python train.py --num_key_value_heads=2 --head_dim=32 --intermediate_size=384 --vocab_size=796 --init_std_o=0.0 --init_std_down=0.0 --weight_decay=0.0095 --lr_head=0.011 --max_seq_len=256
Each number is 128 + 24 x the weight over its row's rms, rounded and kept within 0 to 255. Layers, rows and columns count from 0. Numbers have three digits each. The size before them is the row's rms in percent of the matrix's.

# layer 10 MLP down, 64x384, rms 0.576, rows 0-63, columns 256-319
104:147063111118096140150122130118100160137110141124117169119165127074126106106127141144128135134136110142128137161127081133122081123097073141120156165142134150144142148137125106126100161135099074
104:112135141150153161116105134093115109157122075124098139120109147134138126156143113129129110112139178162114132138123130138105166111127137129151157129148125110140144152129106122181110100116126125
099:135118098099139103139118119126135103128130110146152115135113157114121141115110095113109092127128110148155127097078104142095167122129121116097111161154105107137132134124136142140167106116143082
111:134123118116136059124095139153112181152120105141154078118155141150136134134147156129147166105144126168126134134133157145083146165080108132114129096140122083162099153092100135118150098170115096
106:143136093111137185101132132118109130055126125125148142099128094128108137142112130138112153161130105083122111132128131137106140156144132113155115117118090139121108162125172173116118133121095144
098:105132118143114119142161136111135152142120108131088099143137097126127086132154124113132125129156148128178110143100130146128183135133152127139113101120098131106120113180115130145128148125087178
101:141127135104121117141108120111106173142120137141157134123150132114131136105137134146118166147076168103109109119125144151103147096111141142114126151128115126122164107131135106127118100138139126
109:132125091138103101127120152128111070145157075172140149067130104116092144155089124090111101105172072129118144124076134137082131067119117104160115137153110156143149118081098077111153113139108131
104:126101168132119089157124178138094142160118114114116134115084123169119139139154162111119142144199112117084093171166135119118145118161183143122162152133187158110125122169121150072104127115157121
097:098132161103126118110167146137117091157105119132135136127132116149120138166111115134148115102184113109139107111159113144139074116177145120111146173168150175117181141107126154160078139141132173
109:147131122118138173142091140084118118157118126179131111162114139088138113136149130111172151100127119087097130164170173136165109164130118112145123153137139070134132139179131145109133105127118120
097:119184115158146126145115168127110120101141141109123102141096152131063129144136120079086104118112150112113118152194075156114132164125125097138115129110143069182105130120079120138125068118161145
096:115107142123120150158132101133100142122140115177177094127107125157127110126148159167169158150126144124134100099133127085126166114138139075124112171127128131139152142111140136128121145115130099
102:105112123137141116102152164131115109106113127102121146084111127162107161111151169170122142145086124119083124148121180116083131114127179130162136100127095115103121190173124162128097112125122114
091:148153153110145135177176137129129133099121134095105112125174120150146118119137162132128169158107148150129149084122116083110139140128133132102101147154154092136118119138088127067150171163158169
102:109130140122092100105123072146099115117100127177113192127101166133159180119114158137132091111122126140151143146174111111090152138166112129117117171121141145159107143137075142156136156138103112
093:112141152154076141101156132103137122094125107151137112094135131149092134126146131132097130138138118089127118082102144109184133103137106128140144158098152136124149142154094087136113133135136079
104:100126108129128141156103175130094116157104139115131087111154152088106126134138122102116108135143085108124170145129134133108142165113118117149181111150099105143150142123122118094149164125115128
093:168114141112117161093105124114060096130092115144120150134102161111142127106126117131117155137098110102162140117170143120125097115134142118178111122119110176148151142103113136127107141129121129
106:102140136126130147109087132104142125127124119129118085096116115142140162120132082141121121112125117143105108146118093076105110136104152093126153124119093070104078157139096105128137132140140105
094:167142179078171119134079130141126155132148100123171127122104126133100123104121141160137129100131122094118119095130121084134142094093094091124068115114114095116162112126105099140154164114151101
091:175137102152135158117163118157119132108101120146120142118152159111109113099073156117081138085115098158138113105140129111118099125166127122126127124124092185100139116132103108142115114158101157
097:137134151132122105116147132113092085140112129131141106134134149049152156120112091149155141138095147128113135135117137149165121131132087137110099136127138126177118138114127168179160110130180123
093:150133130122134099117121166110134156086125128126127129137131137170135096089155115124123130145065130097152101138161101131118158155137120099102094142116136145122132083162130174164130131101081120
099:108099136073116141103103109142141129099142121140122129095119120153137124097093124118132113075161159117127131155177156115126114113138117130108100161144105114121099078151131080116118136147080151
100:125141105127153112138171143169145152154144126126149173120151173176138121126156146151139119129162156159099178131078144147135129140118133163149155086171125138140095133151117083134123132166106139
098:143166151106096158138093109144142109133137123133128148155118143140128122108138169150135132131151139121132143152083113089103099118083126091198097136095116153144153132112083115130126121126094133
104:122136104103099134147099106111104144100108116138134104107131110101122143129144136140108113155107144134083160135123138137117127106167131116154120122116119135113095140121117134147212152175137088
098:080112153127107116152136148101134129113134127110080146147123127134144139117177165111168078124151146122131168136153143145105129114143133170162139153173177157125103182110093140150139142147105131
095:076114094127097156182096104163148096139131118121124105109166098056139128121110086123120104107131127125125126120107140136118085145097114144113160118151144132166108141144149119157156184174176148
103:119119103119176141107115143167111159104126107132141135100164141128113119145155131093112134134147155131153138121135100113145137137088156098083167126101109103141180122192119094154103150142148141
103:161136130136140103124117067132116138091124130139147153141136160183125122147105143115127115144148125133131137132149093113126109143076143164115130112110124125114130139092077087151126116136146114
111:088112137144145108120100128103152133157113143150107122156130127201141127150149141100151118079163094117137130114169084133141118102130151117129124183127120154149136178174129124125157176153110109
101:121111187172108124137158117125116143157146121098106141121151076114099125118113138131089099120173078096120146118115120088091094087109148125122180111102125146142123101145143149106148140104124118
104:111164117140134138151123159153136144194078129099134128129135148131126089136160085135146155107098135135135124097135127128119117092151151134130138101139136118107107102161132152099118113123140144
106:131141142133080102116120161121124100101130113101131117129127117168135123125119131123166130122119112161081134121134102119115120107107116144163104134109136116116110105117089164106179064108128105
100:137114135103103137125102132120158135174143143114174136084148119084122136100146140119119146137142105115121117173107125162124176131131144139125135155135148128121137150144114136202099133125120107
105:158149185110157106123132138147148139100170144092136125160122115139121109162110155114118177109093120177115136142111143137121103183160153127162125115116130151109100128168133145136114156115157141
102:110164157132122160114134140093116105102131141135107127122129110121124130121169109158136106147122080140164136151129151084135128138093098159143142121153126171132128143145129088170071107101123085
108:126127085092138127149132191112122116115167154085146139129127143120124153110172148094129129131108141126119134103115122177150147163107137153153137155100111103171143127120135114138102144160177154
092:127142153114152051147089116114152107152163112124152092111138137109155108127148143154096099128137117165134133127109122158130131136161167151142155145105094129138115146147173160123174124165115179
089:144060124135120118170157115139133089117153097163088121120098123115107114130123103149132106147153159079133134151104174144115134150115134133125131148088094138120128118176158142153123101120155128
107:116133123108144098120126142146101122137091147084158151163112136118168122109139092118166143116103094136122134153090113126126131094124153096129154141111081119111136156155176140165101126127129120
098:169091105152112123136129149172125103143091125138114149143121141130111136101086146134122133137147120099166089132166129123114085148166129130135115147143143100094138122097168135064104100128125088
100:162150147102150174134075097102160150119121128153144159124120082135111157135137163150141131110128110123090142105113149111112081145171128135147100137093088116108130147121119159132149149097106138
092:158122134128119135132098133133141142095121129108119113122139095144099123126121152130114155173148202151112133071154121092140203141116134123067080102156102128088146127138111139116143083131128119
095:171107121125108150129130110166115106136139134189121133116094154140150151103133138123144134128147172147140097097102114151132140123134133106097112124115180135145128124159102121147104108131147167
106:099172141141105144126138148083122125127123124119085107116134105108075113119158142131128116136147144084117113139121092133104159138149130105082102115133131148140149180174120119133130087152137166
097:096125174137164060134129090163114144115159120119077087192073113151124115128143128105161099057116114154161114136135126105091141135100135142155127131115108142144118118138134134143161112115133099
096:176114124125167194112122135114129114109131116141137150122117150171106145052160123110112161151149136124134149174113157123148136111125130131088137124126129125096070159155132174131117058126139129
099:169114122121140179107091142145121118151079127110159136086107120069123183124104127126095168176127177125127152146174141131137136151131061152091090075087155103119130138100135150092130104157145148
092:130075078106095102137115132166142111140142130092125137151135111173145124107157172119114123174147161089146180111140126111100124057149180153114104141137150116169116101151084083144166125113116128
095:167142117092141140121193125147162148119081103120156178135143107118131127091157111121136077105168106147146094130138126131161130096160128162121118135099155102125125149126124148156124111131134135
092:161127091142163131130106117112150147095108129109140158127066121109096151132157141105124156115114171114118092126055135102127090141151165149176130134115107104114152133142069099110121163114118141
097:115159112098146101120127106117116099112130111125122119142159116177146141148071183130114126137089127109137143102122106108137167131105120093152153077121086129086098139110120161108127117127141120
101:166101145104088158115133132147142171135122085164151132129124094141117130115140152156119107094114135128087099124110120130116128098100131095159155183153073129078119127148122127144121142165141113
104:122134106127093149106125130118115135100086099135128130118134127099124108110110117096129138073097131116165122140075153117126087175096146067120091110153149121086165096149142115176104126118117118
107:083156145162093103101107109152143098130090121123125167137142107139172117113122112131166130127146132112151075130154141111111179125137098120126176132119128154145142151113151132118146116132122102
100:098093148112130177114100122096116117095114125163130107158120136139158102148132136112147163136122143095122121160172126136095088130135129130158152078073143128099114113163168118143131118105113074
093:131076142120138129116147125160103155124138132121098099140157170150108155131129127133139136152146120132116127130159096085101112146106131158108190121156091192147151146129101135113121091125134115
095:133151109148180106146166120153131111098114111066170093128148070107130144152105139105104135167101130138177127124145166104128120105109126103140099120138135178139144104106114109096073150134119167
101:099127123130114095131139115107112094148144133121132094130139122140154077112107188132106079163106108070193131135127130087122158121122147108085121136102156126141113149161133137101106091153144097
100:129157097115174082130125105144135138107126151119146079120086127126137132156126156132174158142150100151130103109121125111134137112175118126133144129140154114136137092125137111150102134127134115
102:138135117121115141117071149121121102144139159140159117114113126163094107088119089176119111125098151151114125136165095146155154063109112118151143128147146117135141138123143137151154132104107126